python train.py --num_hidden_layers=11 --hidden_size=256 --num_attention_heads=6 --num_key_value_heads=6 --head_dim=32 --intermediate_size=1024 --vocab_size=2048 --hidden_act="squared_relu" --norm="rmsnorm" --norm_place="pre" --norm_eps=1e-06 --positions="rope" --rope_theta=261000.0 --rope_fraction=1.0 --qk_norm=true --attn_scale=0.177 --bias="none" --tie_word_embeddings=false --parallel_block=false --extras=["local attention windows", "exclusive self-attention", "value residuals", "learned residual scales", "capped logits"] --init="uniform" --init_std_qkv=0.0408 --init_std_o=0.0472 --init_std_up=0.0408 --init_std_down=0.0 --optimizer="muon_variant" --learning_rate=0.00616 --weight_decay=0.055 --lr_head=0.00549 --warmup_steps=45 --schedule="wsd" --decay_fraction=1.0 --decay_shape="pow" --final_lr_fraction=0.0 --batch_tokens=[65536, 131072, 262144] --max_seq_len=1024 --doc_mask=true --train_tokens=597600000 --max_steps=4455 --dataset="wikipedia_en"
Each number is 500 + 25 x the weight over its row's rms, rounded and kept within 0 to 999. Layers, rows and columns count from 0. Numbers have three digits each. The size before them is the row's rms in percent of the matrix's.

# v: layer 3 attention value, 192x256, rms 0.0709, rows 111-159, columns 64-127
# o: layer 3 attention output (transposed), 192x256, rms 0.0743, rows 111-159, columns 64-127
# q: layer 3 attention query, 192x256, rms 0.0676, rows 128-178, columns 64-127
# k: layer 3 attention key, 192x256, rms 0.0643, rows 128-178, columns 64-127
v111 099:485497528525477484518518527516489517477487511488488515517485514494507473454503490484489496483509545482505444482510471517521506492552545503502506513522486503521534527491532454503503477505453527
o111 099:461487516508472500501513495487505486520504475554482503489520493530447514516481495495524516508516468469477475509511522487531486466510490503516527560503511532494498489484461489522499537525505464
v112 103:506479528515485521498492474465482490501541539472520517478488537501462546432496499491526495505498502454504508481518423471481475490502445469500510547532515480444494515514491518486470513542524498
o112 105:507501411485515470494474528521476532490481503553497501491464524559494483468489483499519500478477473497482496528496495461487486507446516537508538497472486480531480510518497483527490513471543449
v113 096:471494507555497494466514491469432545491540547501455551468494480503508536494506518460441495535484514499506447496510501537520495526535520506499514524508482504527509507563486517505507514484487490
o113 106:494494493512487505503461485476495485510490557506493483516537446504515474477521541490479481498495507481518501491513484498512475502529452504506477485494540540497483490458512491442492495456567475
v114 100:540514517480480469501539511481517484496496561544508496492524467511509492489506492525517509522505464516493525482494500547501495497545521520466461494486534509471487486483495491522478479495490486
o114 103:500546464527506506493530480483483533542513513520518514451501524483473490454497497493495477517509510532495504501516519493483507488458507446515468544512503500463481509472519510462488499525516514
v115 105:473458486513467501495480505505499490470512515500451482498471492536514512486509502504451509544516517473475481462536503479525488512558486524491493492502502517463526473492484510497513483479502512
o115 105:496519488481495509494513500526514505463506498531459454530470472522483509524481539494492535506519507546497479495502485495498515467518532548519478516435484536478505495534486456522495488482467501
v116 103:517467521523495478548466489515454527530474494497481520504468467466496437507509526516518497474491505518474495522522498499502489545453488510488458505532540506483544524511479492467546502499543490
o116 097:489551450459422494447507539488535479530507478505479523480466541536499499480483489465490514522536493482484491485545466491505495489500511505536468503562507513531527514480491480449485499516490523
v117 095:475528494540508483518534534517504482467550494439445457517502474474502525460457528518494562480552488480460505524481458518510484539462475464514497462526510482474500483533475521554522551484522517
o117 107:498511501466468523542470497501506505482451472486489533485539487522456502524461503504441506490489533457528482498513494487473489522432482475498529504488530505520520529530523525497510519472494493
v118 103:457476490506504508433500504443486481526510448472484471516500506492494565521515461463475491509501506491477512483518519466504515447478495505517487513502469482482481472480511529504496493522496498
o118 096:489532510484494525490515524479510500541530501466525489519489499463475519479504500461515498561508548492500520486518518541500514546499484557480511530507487487484486520504506504464467496500511492
v119 095:521475491490502496490526476546496515520463521520498518493480515519514466499491513543531564479541504501500537438526520471467464485521477472545502471482509491507493471486515491536540483492502465
o119 107:523519508458537492503497465488522476498479492531466499475486491518482498481466499530522497510503453497547511489490460458475469540541501486455478506513462523502530574502460495536497475512466545
v120 105:500488506508509468560513472549447472496497475525507522466535494511552477489481515505497504536494524481507514536489512510492496495513504501438519487483519499499479486518465473506524515511498488
o120 102:506479512477528485542504465513496527477505505531503550487510450525511485521485499496516489494482535480512491512491538504497510504512481531502503524574446480495509490503513511505503523528519501
v121 100:537526521488514532509553515494476513481549458510482527467490498473498534479497530482546497489522523520483498516540466483464461464535448554568482503481496507458477504466504495512534530476519502
o121 106:480504469474449510523485486492478520508510459528497494484523515474494558509488502495484504493500497471519449460482499540544501526506500491489471546488523502509519480518489527511520485494446519
v122 105:510475472515504492495451522498488491493491556511528531512482498502474486486503502508535464508495516517443497509503525551471525483519540480521500468474469461504491481507488479487499444486449505
o122 107:474547502525507547488490490511470516515477517490505486496469451463486507480501487542562484490514470472476502508536496525514505481509529476566471495545520474477497497505506544489524519520503498
v123 100:474494500521497532543530496517456473485472508511504472554503526468517562521503478487494492490523547440495520519480508488517480533483490516451497523446479500527506498451508523534537520466474507
o123 104:460481500540535467523495504506510491485446485462479465518527510485510494491490489438538530488487516463484502542512466555501496536487472484516508470499524437463514524455508494451525524507499504
v124 106:471539508529506529493519511492474509501534524483533519528498501510476540488468536474505511481479501507530541499471488515488548511517448518517453528507463517492493490491537491495479488493515527
o124 106:524476478463486491541516497475496470522494530495524462532517485511544526469509479500524534500478522484473532496496497488492486524499559489509519514463544501527483483520521461517511496484498485
v125 102:507548501484520512507521514453510516516514471481499488524527487518510507561504499504532545504511500539509536505523527514534485489500525516554524549463501533482505517503472483492473491493527487
o125 101:501504504516503543484511497461534505516488485491473490492494496514448512510476519499589502507485483524545521526469462535514537476506484518510481510534482540527498482526516510498511468485498486
v126 102:470524512517492533463500535484508492511492457519502498502492467512504481476495518513502486503529414442504486492498503532520567477508501498501500531486536478489481543484446534477506510489486469
o126 100:483518499472506455519480536496513473556510503507496512492478484493525519512496479519495487509472493512504467544511493460486533500541530537492526515516448481518510542481518461500485509522476489
v127 105:476521533465507499463496524456445508525482526510482494478489521517579474458445505504506518507508539457475548518497508488526425509502545495493476488485528541523540508511506496512468489475494488
o127 110:483527510465485500505526522529483481523498563512530473512506491515489492484461485509474456465519477502533521483508504509494460507437521524483530515470484510500507495494482451466499533511526568
q128 086:500506537501506489532498504526509536474485460520455496542521466516493515505491534475480447527517527514497454533504521540488438462540509494512519478529500507490523468524505500521473495479504507
k128 103:538501456503536477490458482480532507476490505516477518510508517524453493462537497491516474464508524540511527490519514542522518544497540498512494474563511478478487486487495453503459498485495556
q129 092:523507477520476516477522510508504496483474499502516469455503539509529461488474471534543496490520509499444492505504464508471484544518523517486503511454477449490476478465558540528531461554482465
k129 083:504509554532442488459515507486530510509525511510531485523522502491483523497466515519515453503535530483501493477511551486514486504528579500479438516475496486558534444488512477494510515493493511
q130 081:513570532511484498513510517496460492486485494514504513487443499482474519483528503476495464487482430476510504547492486527522543515526494443507505505518518541497493521470487487518502484489530526
k130 099:500508505497470477462538518486495469484472450508487500457503516470490488476537500503496463498471504459524513463468540470541571542522502522468526481501507526464468503528467508502480469476500509
q131 092:467523486473515497542474479532550490544524513534479503526508488479481458519515528492469519504506539507505486527487479495473484496468537503532514493462482505480475497488479508498520492540509490
k131 097:492525496473511544503469486477453506479508474467505516507470473479515506506503527484523513520479481522490504522498514484472471476450506482519502525505489541506510486495526549466533475464472545
q132 083:513493492504520507492490525531528494517502498514492514488505500501475497510505471528527489526516460481444516523480507500512539511531555481495464510490490477508500499529462477499531523548494488
k132 094:499480523453493472502479484494519476528505497491495551524472507464476492535487459519509453480530497494502530493463503467477516503530487501506512470525520517491495600520473492516523515532478461
q133 099:499503479519498471479466539484477494466484540503547499490485482504479531508515458493477470503532539453515482483532568503531457490493492464550463505465518465511505488523502536510481535496501522
k133 099:459480472495520437503515514528496518494483482487479523484456480518490542496505475477524483477520445530516489506518523509543513518498480510514533485481491497490514507510487491482470508505512508
q134 108:499513489517544487510506515503497511474530459520524547473477495528495536498514507497513472502499489511527489507520529548503517486461490485492508508483500483476517512482528510525501530528514467
k134 102:496486491489540482530478494536469477447488478487504473488506487511553525507502507453491486494514481523494514485557547499502532473533508502461486513495485559497467491487481481480527472492472515
q135 089:468475539520571496485483500468539492498522472469469477549497496498479499553527482468496475523530494448519511530493533560506484526577524479522525521501507494551494487512503507488472495493458499
k135 096:499493483501553464495511492486479486514493461537465476532516545468481523512548454492533495457466516485495490501519514505538511506518505472526500518494490510489514537517518497549471503496529529
q136 094:555557496499461492460475556467485474469494490476499483484499485498445506499517418516502513485519501535507529481517511467480472494519523501526517484520535489515463494502481531545548490510517488
k136 097:476518523496519477472530579541482464449469482477472467488452526481477488498525498536475462540498478492533490472509510494501497504511491502499534463511527498480469493509481518493505479526505496
q137 100:533493492475480517484531481517523504504490517528509496502500504502510434494522509558477487525480509552518493485490476485530483496483493489479528484517449538463477506448489545489487490498460528
k137 092:538496475504498513551493517507473449516504545495494483512522506505542479475464513558487460483483510549482439480530532506535498505504455483518483539470451517467465487510461511517524495488475507
q138 109:518504504463476547500504491488508535476475581520489505491515486499484493499499474499530523507552536497529512497507547512481468487541499553495512517519477505497509502433487470488503456479537461
k138 100:494554521525506488493489507513456507458516511516544504492517540514477484493476493558490483541570501491514511443480511493509471508495448504529451467478503503500527488509487485500490485516517458
q139 101:470516485494496487466488498520517520511490479561497489517489542492519513498479510494535476527476439495559511517506480495485524506518518475488530485524550539470459475457495480516527487548505455
k139 105:449497498518467454458500487521501561522538513484502503499486501513483494541465505469507470502500491514487531532455484497514474467477521520453511514486488497516473435491535524493521472515462490
q140 109:505524483484460495508558498513500507523490530483543484494502484531533494525521530468471484474486488500467498494501468562497491454498493504519517444504474464496518476494533536467476494497529529
k140 101:507512504504479526490501531483524508476488503485499559532501481520507525458508511491525547481506516467559469466508484467454526495495504512505495475492531466524490493502520545487504503484509486
q141 102:484531524504471503498549499503508504509520497478465495531480518481486502500514540511503490464541525549478470503541562499490504480470520464523504495472496508515507481498476489509492530444517481
k141 109:438502501493507513490521431445535509506464518521516514491467527518495458493473483491507542488466496501458466535519514509548541476464508494463464501532492525486436504547517528523509483471454507
q142 103:470490444518492502483517510526501521512503452535532502502490517483531481483490491527474510487479472471491570528492532485530470490507487507466529510537507435513482519460499513510491498509529556
k142 101:502502489477493448493509493515494486450500459499505483467490526503519498500481516517443507517513460483512506491503529501491510518470483497505525512524531489500489532496514493507540510493492460
q143 105:496504526523495514520473456457539436521482480516566505516487503467519501483521532491528488479537470503492504530470516510523527478478528476507517463499503520505487524479435493490463480502475503
k143 106:461481494497462486510524479512511530509475489493523477481519473478461473486455468522470498504483513505468458524476512528490503545497500448504521551506538517549495460463482518471461523508497520
q144 111:500474497492455500510458538486549523463472511489476510494511516541506488526506508499482518523493517517526508471462486499513495471528474456532487489475558510477484556470544481512505506431501537
k144 111:488504474451483490484512479470488516510512568492510560504503515525424538530504471551473470497502542484541522514525512469465530508512523496493501551523511497556475534474509503488504504509511532
q145 106:485517534470461484541510517553512526535490542515513485529486520444518504509471481509504538499503490503456528469514512505494517521474501505487461510521515531542486503494517516505510491472518518
k145 100:512533482521499505527469500519550566519503493487517504476532483542531449525493451534491536507466507496536492501450485523514476486494485467461477538504501509485462481508512469514496518475484490
q146 113:503513487494501476533508508502487501495579482488470515473471488529517464472549480499452505514455505493521499496516504457471494475500510483508497477469522484497451525516477476525528447492533479
k146 107:507470568522501476524508511490474506464555495453481502491534512502495470528529510473517452508484478481505476484510513464491497530451528498516516484474494505511511464489533529503527527516521481
q147 109:505511484480469511548515491533484484527493490506509504484487523535438509504458488491517483454513520484477500498470500472506474531506500512454440502522511531495463509455495501515515500509486499
k147 098:460501506488464490551520516507435544459456490480494483512526519533507522562516530483511498480504526493486509485481502457522465508494503509517504494511521482511512534495476472507464502540520486
q148 102:522482516493504503523481515466508470513456464497484500539468553477498489477523548483507485552511481525509532481506512493537488494444491520495454496580462521490454470535495477512534504493497489
k148 098:480496500492564481492483508479494503520486504499495471499486554496486524474488504542513477571486513517534534514496524566495537491483531458482512542544556456514491489499509511531496508504473493
q149 102:475501526496484561498496534541465484526505464520479512510483506495490494516520534494458544511540500496491478498538477474416466534518480507512503483436500530548512521521511502479510495532528528
k149 103:475534524538494486521507431489546475545493454470469492478530529514500557510459514513500533501505469489482513478506503488538478481480524503522502495493484488545459515494558459497556501518493513
q150 108:500508496497537518455523529467515521474516511489461505473458509482508483549499482465513530490518498489493467482499504490528519462515507530543537514527519527477483514471509505486528515532496525
k150 103:538502490497529485474487515477498511517500474500522525487499436505503459451534536542467535466493486467493500560515544477514497483548475486517509467519452470507494496499471554484525514494508498
q151 099:490519481544503504487516540499523499493494482513508550493502495515472520483466508463461474521512497499533499537524516466510527547492442484538508486474460444482475473526477486554519512511457483
k151 096:522511498476509489504492507507510511451486500506465511453469505491443500528517522493456471479522545500486524480457504534519510470535474480521507473507437468465475487497499500523525485534471487
q152 108:510521502462537505495485513500494497486479529543460467497519545522469494525509459456521506447522478529558599480478509491488498496540503448490528512506521495451533498507500485493516487475513477
k152 108:467484555516467463534477498535494508465455474540518496487499506505485497502534496456512478512454464485496552535530504470456499477469506493494497496467490507466486487484519505484504512528455501
q153 106:477541527509512476474512525545454518497497522508472504491490472502474505486537496517513489481503565471494481505477501508475482533478522519496535516513498507518547492515527567524506503473501502
k153 101:510528472538506503514491532525450497529542544497478473494474512462525493503472561532552523549500474513509499500517493509471477465485510546520518510503516495495547518528503488526491489502501516
q154 102:485515546462562499509562474504540504510533470489471453523513486516510512487522511512553530465470488471502481493519493516504450516543528489514495489468522542505513468505523485511556494492572481
k154 102:510519522487518494549508450527543493473492496512513511495499545519539486518429511517489510494467551481548532474541498503502481559546568505508488522549472545505506511469503521470501502470537523
q155 107:470500467483525477529499503478516532475532498450527493494555524502520513495471515498493541484486523483501471466522516503513494514499487509493469493479524481499537479508487513472484522508480526
k155 101:503551472534467477483509502498476469483438563494514483526522481482499495479475495533544508527501469507525547491519495488528553498511537461541496520487479453505526533484488515504494485496501492
q156 113:487460494515480546510483515515475541502505481495486486520477510475557560461541504500479548520494498509501416503460490498506513516532488494490505526476518480527488473505467495491493481512511503
k156 106:483479474564501463504464527510485507469490502495531514509463511461519467505502481495474467484479526503481487446503443494486551539556517517459467536482459477512485483518484500485493497466512500
q157 105:517484497515517499449467498501512521499508494517510494477530508487504503507509481531537529463524497454502507522482492516495494460501519489484541489521486487463533490504468482507512530532497515
k157 102:555478541497487503489513513494525511500529493482468454525533449514453509482493479502493484485503493491531520494451520519491507502500523507523520492538518495520533532512474510558512499546518533
q158 105:435522520444504509489515520547444526497500488491517487442513501476501470492506504498476556525475515527557494524516456504472497520508506527459470486487548501486448481524503503490487483499487547
k158 100:512493516487454503520475501469509474454518446461466520503508462501516497535496491489499486527477525532520452493502493508510479493517534508475496471583465521532486488507488511493478476500489494
q159 115:470532551492496477476439501493430497499472491469485505525528507490524532489470475500526503539514522492531487475463500494478476494525516511460474484497501487541507488498483521509475517458471507
k159 102:472515523557480471529509500529514505494460481491515540506485531534499474506527550436473527490481475463524494485449513458502525471508541493485470493507513459508491523459499483504503545469461493
v128 108:535520468481536505472491468475466539484478527475495513508475534519522486492535532474555499526474539509522485469517512481430460505498490452492462516490470485472512526514513487511454489484539526
o128 115:494525473480489481491491458496502516537492521501481532508487513506485491496542535488484509568525539502497564518523479451480485494532462499505504465507488498488503519483535546513468464529477488
v129 104:508503516512495504510484467499487488448519501479513534510448487463516482446487548531497482479481491472495498437476501437513519539463490481506509528532491499461481527530487494537525511521474506
o129 110:498505504503489499485498471468528525493499551513534541460488487471476542494508478515523511502530493491545508474527538531477505485499462500484480532518509488508480467508497466584478529465483527
v130 101:531504470515542501525511532510538517467516557542482474510521484486493527517519514485530507496475550533537520481516507509464558504534481521535516473506499491508535500564496527534497529516479486
o130 104:474507517530527477527493533506518480510516487495496523529476477512498476543512467498432505540470544496499476526519490485505534510499542543510483498508553525485542489492500498544507549532482501
v131 112:504511507532498485501493517454536506516502496457528456483520496490492483525482517530516533507542489507497497494564501499512500467500455517481496477510489460490513498466460500497460490463474515
o131 111:475467438499492541474519464455565509497501520470502480539484502532488491477560448500503514529541482494495500493480487540501517521511485473501482506499508533506493459503466475555536500521520469
v132 109:449499513479455473531529470500527504535533500453513501487531480514541464467523483497496466483569528454558467471473501484507558495505537528494499505516490525518526508524469537513490525527481477
o132 106:524492505507505525501502518446533510497479489523495496479530499530536516480505498517458508487499558552511475448497489438547486461466521504524434470491523521493507504503459484420490479535512489
v133 109:469484484469549493540521502465505485503485519531500443540516465518498503494553472480486505464519487548523534479517524549500455486475511493451476462502493509513470553549470486506493534477480544
o133 110:523520502499545494532495531517501489508531548521522481500512512502470494482493441481510471500496491538558488504515520546520513536512511538485516506519530516535505472493485522489525513504436549
v134 106:498498511527460508514549530485451518536508476515462499480550514488459508541451468481483536429472451462500517528464533521520511501523487472476454556472474484487480496556500510514495482499484511
o134 101:488533487529498517532491511511497478569465491507525519501503489490493480531530540506500501455489503520511520510538512499492548469482473496533470497459495458516496482477562470502512496490541437
v135 104:526534574494506456512536501504514525530513504479491510533530481501501498492496513515484536497491509496513510498497512499516543491484481509540494544510462504518486479545513552454494544474482488
o135 104:516492485495472516508534476479485522512540511491544520463496533508507545529489480508508488466556484512534491525503472494482492505446526502500541519534521473488477546512541522554496494471486473
v136 107:511456509545539539492456470483478504463498538485458431508490504524501498431496495474520475498451498417545476507557512457511485495476520464530499474581515485541514516503501538488499502485502494
o136 112:466460488545496480495464493486517535556480525511518537458512489484479506501468548494493470491531537499504490458548495524524520527468452495466501512524505514481523506528483496506517492470535518
v137 103:520469503470576517516548550512483538529481519510500509500506513527495513512494490442443455510482512496499519457525465478506560467511536475509488491544507508473442462502481498488489537482504513
o137 102:504512474519509521489516523490533500504534509496466528442495482501477534490500521491459490476508551518509554502477459480544520504500497492532523436518475497462567481479502493564509496495467479
v138 104:482454535490471503510485485492492513486477490530493501508481521495502494511474510442499503535554494479498537524524489495517478490466483521505484513501484475508507494518457510514476502470473483
o138 113:545491537519483535472452503502504501527520525496469531463492476497528479502501486472499536526498515456503515529498508499493531458499425528509506523503492482498510487510478507466454487511488472
v139 108:507483470458496498485474525490510501516511431477477529509547511484568538479475491524520479447506510521494485499484484498533500487551489491515468545519487519475502504524476510531525469472526534
o139 101:507495518479433462462569511493466497505509495511530494502523467503547463509504504521530512459500531522465537477515502496495477499487487496521533517457498516495530474469478483507498498438513510
v140 105:505478476515491516507529511484505474502532532494516518556498502531500509510509548478503529511519487484520503506472454441494440523492503514485471532501518481512514502496532530481445502487504504
o140 105:528533528476506495566483453454495464492491524482490483475547491501514494505494506459469507515482496503539482491546490499517500541494515470528452488514538502520510511488460513514482465529535501
v141 109:541469517468523476508482525496483511502445503539500512533498468529518532507484453515512469536516512481501488509476495493487501469485485508518497524516468479459545556464517506475507487454461501
o141 108:501495543491494494481469464501510495489472458500500553510444531517504474509519528489489493536504465473506520536492511525496466519469485492524500519531466516497497484463475477510484510504520561
v142 104:473505514455472479526518505495511498475461497495462499488517565463484487500504490514510545463489491488514496529528493513521482504484537526499528464496499468520509532468478506476499538496480511
o142 106:487535528511453502456494494476460517480463494515491498471478445513484488530542478491502529477521491496464495529493503488517477514532544497506500516524490502474465547508488436518517534496464479
v143 110:457497493495516495491454458469510522474498484455513474468464526534518469502511493511514487522518488505492482498480505533484535509532474460530478496484511542501501552504489489536485513520521530
o143 111:477490464492502474451479484540508464453493510511495503492543487532495518488437504488515530501461514526463526541485542491483477500521511531495489481519524468512514510499493498539478453514517548
v144 105:498457470536480465524484537514534472484492479527513444535458521485489514497450451498515504504487484491451497447461477511491483477473505472470522501510462512508481483463485477520469521500528491
o144 109:489512453469566466450519502544527484502539497489510506484458482493486493508517501539483505479514530502459522494485570499545501564496465526546532500529506467504479486484491505511467484515526464
v145 110:530467460489512522518501522512465492513458510489492448499493500513521483480507480521498464472472520541531492485494539493497504472546531481494480474497447520493452478472496520478572534514477501
o145 107:543458482459475493529468514487484486528535491523471501505496479518462510490534498532456546458517479461500500527528517482507505503494510513519509475469515523560556527535507473530496535496510452
v146 106:523471499492490522534500504545514460499541497459488552550503528499508488492488473520515507490552520452514502508547548533476490499500552496470463461513504480482514503490548508437526516523496552
o146 112:479503497504516515541497448519469482537487528462532509473565512495529453474516538546462472520513482456522463510506448504499531499539491496467535505523513464521551458509527537482482521530525520
v147 108:505506496535481475467462523510461513520483504444541471508522511513517500483498513496493558491483556559499528491461477519507493495520525475458520538544457507478513522469504503464516499512486532
o147 111:490465541490473455505533485556502504555509490485535506523471505490496478526493506511529454544497451483534528525531520513506530500501510497469521483506518465494487500532506499522514524539548480
v148 104:500507494457457490518511515500508475461499499515460485533499464537514466501526509495549484498475496541535515507538495451519508461490485491513538473486529480514477476468491498512513484500522476
o148 106:497499451495532488481445508468499480449505515512482504517504516488501467483482540480484513501502486516502492545518514514476548482477526465471529486534484509522531539522509477503498518490475489
v149 096:506497485511526503491475458490478493471482556476501510472484513516514463484475531442528521466502548485474507517512497498531536524521511463516443517523467496502514497533501524500549515560495501
o149 106:513526521508442516525503517524508544533493518522464552519505497471517570495537525489547479458506463493467492552494541556514499490488512501503482479519498459500495505470518497499511545513479507
v150 109:516494490491505491459470501468531520487479531536515503532514523584509503510524557502480476546513466521492524535456514463484481449513526449503480475466492531494513543507510528499511535485471544
o150 103:490535516537477509503450476476489464495555516468472511477491472530497486523498471495516484462494488521539514507466528521484479495490493517523493497564503502510491527502501528474524501480464494
v151 112:464562504499509502510506469463489461529511461507505494523480497501536438517483466507512502476546528439517475507459538481482486571497507457501513489479472486519505530523470501481503530497489500
o151 107:487512522533530485489525490507494454513512525458513468485536469483532503520507469494512465533523511483515477489510537468487461479479520511495498514464507435476509517533492497512496488515537520
v152 105:501487536525495501496521511464516439462544492503482510494470517518495503503463517508478477466509461506533485523535501486559477506516528487473475577538495520505476453498482475501550478508534485
o152 112:478470425511539444530531485496522493521468523517523475465523494500485521503511512494516508484487526481497502472512506474488472484506554487523488528528506489482485481567479474516492520483481504
v153 108:444502468527517514488502538504512553493474491417531535506504494475473520506532504529496539464519503525535541493573511471558501498524500507484538541522501517499501499487519513517475489499539526
o153 104:539461499530530490461496503497503459526500467554516517479514504512456505534508459467489471459486518510537492484490497472512487538460526471497486507503525503460450507460497531521479489493493438
v154 098:474549485531450448500475515490494535467485498497468518520546479508487500493515509551473503521510499489472491574496485489464476499512516519529481512461492531529514578526512484511496524492521529
o154 105:477516493489518453504451533461480506482519522486483465493543501481480505466485478500494541480483476494467529525511472539523474459481526489498486490480479481481537504511572498440471476525528529
v155 115:542481490473485500478556472519537489467528488524521502488526498510511503498483552505539490484498523507469488517508465481486507500511557503516508507485468498485497489506456454534451503518523501
o155 101:538496492521498487510511528508485502453532479523516525519449467486488520499508508510500552558493532512467495520508496472504530505472546541455477547458497462522471541484514515542481491508477507
v156 106:496446456475500472469450469490494527516523532481540555492530526499516516478437502511495517477505490506486502500507520500508502511485507532440461521488525522476495483530458516518551443505511454
o156 096:478487528483483458506502480506502507521493486486493486519498517479518536506511465506456493469520533462504491491497445472475480482502473482472496568528538527502505468492506497473482534492496471
v157 109:532519519525484467527457516491472515488502515452542496451518501503472476525465477482567484530502462487489547513496514496471449547512503498487522521507507527538502508458519521511497467487469506
o157 113:478531483506498486464477493486504480507494539528499476489472531507524549550504511525506493502450481471499514530450463530474490496509464521485495527573487507533516515450503478490497508535524503
v158 108:508485516514532513528551477499521521534504502470470517542498515491505468512529515499501456509512486495447530491528548491520531517540481515505523513504537498414465555486530492496492505554490492
o158 114:492511509486510518452521457541448473499524515540542514516510490475490501492496492537548502479535484504523508493500576511475509490520490490450504491500524519452447562518437517520477519511480493
v159 105:483502508546505549562522501465496524513516466506531506498537495458520494466502454521504499517526512492559517492507510520465478501493522478505508492488491534539527482541555506489518503474527525
o159 114:491509503508535570505499514532538479485468500488500530574480536521486521505511508480531525488466521496486493452507504504496519489501542508514483518490445537547486478512505487456453497495552497
q160 086:448468488500500515518505514497469500536534461474503524500514542526491532475510538481500475531537534530507478446530509518500483513498498461484527539502460502448501514501468505534509498496514493
k160 081:501511491481474507509482500505491480513503483502482553492480538496485490489492498507503546545520440473489461507525473527492520477462513481482546505507487496489524519451513531525488505505483500
q161 080:528454490499493523474528497502494539485472528512538498470554475493568476496482475527518508495513505486510500484477496489490511463523541502468462520494496452493476526517518515502520520512474472
k161 091:500499524525477484451533496494473522517473546481532518471507483453510464496491489508548503454507515523521473526471494522512521518522495533497499482513454475525525511539467493537532511538516494
q162 076:455447516461483505488496488492460536525516519518503488463531494490475502506469501488520548500493514555496495467520500482517538528498496470493490476424479479497495542495525544463505470492506480
k162 085:487473491496488532490526488436481509558530515478491480482482490479477516477507491536463531495497539531507475498499480523495555514497545497487465449530519461532475549494509454480503508504513481
q163 087:511471548488516476533484475454502517495494490455555480472498505492521488530497520561534541524458496489522505506508461502471506511524492473474495524479504492532544489496482472509503522526540440
k163 095:523476529527503460508525499460507502481522525460493470524504444470509465502523483470541548467476521468535499489462470502516493500543483492509545482502476525498529497525503496532514548501497482
q164 079:466472519489513485507501485527509517483486514519464489524510485526499505474491504484467557450531522544495513519509488467465544524445470467514501512520503512488494545479494485483510523537516503
k164 077:499499515498441464455506509535494491509483496505504468510549449476490498427521473522493508474486485532471505484508519501515492507446534468532487528549487485500489561519489509541509453541515504
q165 089:458503504497485496542481492480479555510469464491539527490496523487488489541470519493514499516491531467521489511457492516474486501496519504469530502489506526475488501494504493463502507531537477
k165 107:447473505521513511486508451474489520479497468494511511517516477495479503533521528497514512465503503490530515525477498490519488478504496494548503464490497500486467511466475493548514490506490525
q166 109:485504546501464527506488499510506536494505511446544482511532508494508468518523502467468429489483517496496510498478539523478540547488465471542510485539497498469497499502489518459548477477467427
k166 099:524497514487544524511496513507543516489487463518527495503517537524498481545478503486498464532521459461497493487526526499497526505488453458472500548490498517499521470499495530445518531541489478
q167 083:507461474512501532534486484529504516502490500508498484509519483457495527535498495506525493490510467491442477489525524489540505494512539502471519458519483476487484517461515494453463527514540494
k167 089:513498525499501483521506456477482539542529531491513505510512488447468494498533470528500493507550462536498504497501518466510497475502506477498474478491499510474451528485513473468473463514513475
q168 090:463515518490508489487498488507494509510476529447512531457499471515513503522491537496476475530482475527547449488503471479484491530477475472498467465459553494507536494475538516496486512519475511
k168 090:501504496482537510458504461543512531455518506510524450504530454537499537512520538512472475474509525530505480517503472499472485523480505449513474453475498472503493515516499529516516528518505492
q169 078:531497498528466497482532504507471511500527483483535507461488497497504457472489517431493481491485549471516551541531513463515495491468484516513459497463472539474494531484515513486500549499510427
k169 090:534497490515494520450530491537525480539526495528493470520474526522537481450527500487506565501478494495478503486494498460483522527548502458510503506498523544455499557497525497478515498517560498
q170 091:479500491508496536467482484525493466504522521466503447503491465481495503528529526505513488479485512485510525504532511492465532500484486510510484484512480523487471495465512543472416491508417492
k170 105:505507482491546486533485508560527471506489526513497481526483496501508456489490528467518500541501545489507474480450536490482535490503539503522465479510468505497532522523546511491450500535508492
q171 098:515458526502515463557477522538486508512543479494492472508483445526524517511449472494475534472507510544544466458478514485523488523512561456522499476511506521484531488544512505524539547506511493
k171 096:487432551492489514481537491526514525495498513519508535537524454499498502513443494519567494463465509496544469488520500505498476487489481472504491492527530532458496512547494526519497520494537480
q172 110:495461490522480516493497481473511489500471470505497462509491454498481510501503533461510504480491518528453507460478494492453513487492496517497500502546503475487507516501488524520462516496488546
k172 097:509485515514491465466483477498508493509511531507508503529488472541486522431514438489497469486518514512467507497472439531494519520469500471509524468533442489492478498515489499508488509474499532
q173 103:497502483450469474487481498499462466505521529544451469515483473466520479471535479522478469450477488488474487509510532493497522515485478498462517471509570527499536506501486498510474497467537518
k173 109:463519484504557513456484480466508463522494475489463466480495477499501504452523492489487472453493481473508504539492522479453509565474493473519551444498509496510529487516481464525490467498533510
q174 107:487489502523484494506527554497475513459482481509533512479512481511502477532462476512484493549577482489501520434508494540542499509510528529490503458497483511537476471496497530442513494492487472
k174 106:490490535452507460503541500520480503517480529504473514450558492506480451557473442503495541577504496521466526460503531502505483519495539511510503517525475485503532478514519523478476517497516489
q175 102:510458491467547507503515502472510522487476496529522470525502486522508499523458544490467446446491456499478495462475464486471531492515527523468488490494479521510522472510518496454512521570520532
k175 107:502475469484470583488483493524481512525483503483510461478513470490494555505490517534462494463456477473500472505465516464532529469490527522544448528499468509482482468490505529468492501545491506
q176 110:462509460546482521543506510484490509478441507491486469506495506516469475536492482517514565447511478496492461510509509475526467521482508483499472522513481507487502517496485482500533513496543526
k176 113:476486514495506502469490472530497474484475543470473496503487484508498465479496471482513515508462553501467469496484480494564482483546505522535508522492489539515498532475517494505552488499512521
q177 111:521502485508522543479497524513553538480509486493528487522471510496493504466498533504461538507513543499508521483516485518500491487523486484540460499557520504468521480522499487493468513550556481
k177 107:503508481518585480482462473477485511531526446473491468495488490511498515493504523547501533444501502471537492474506482507522480551493472549525531464495501490455533497494538448516497494474533517
q178 108:488473498506506505490472466531471500488495502528519544505530471497536497466522518493531491519524477480470475549467502517430475472534543463519553501489435494523523509499482483519509564479463467
k178 101:509539491499502507465508492493499516438508480555493492535500523482539520476494499506499502462445511481423490536465484547498495521520504513469521519523478555460501508506441488528528544511437479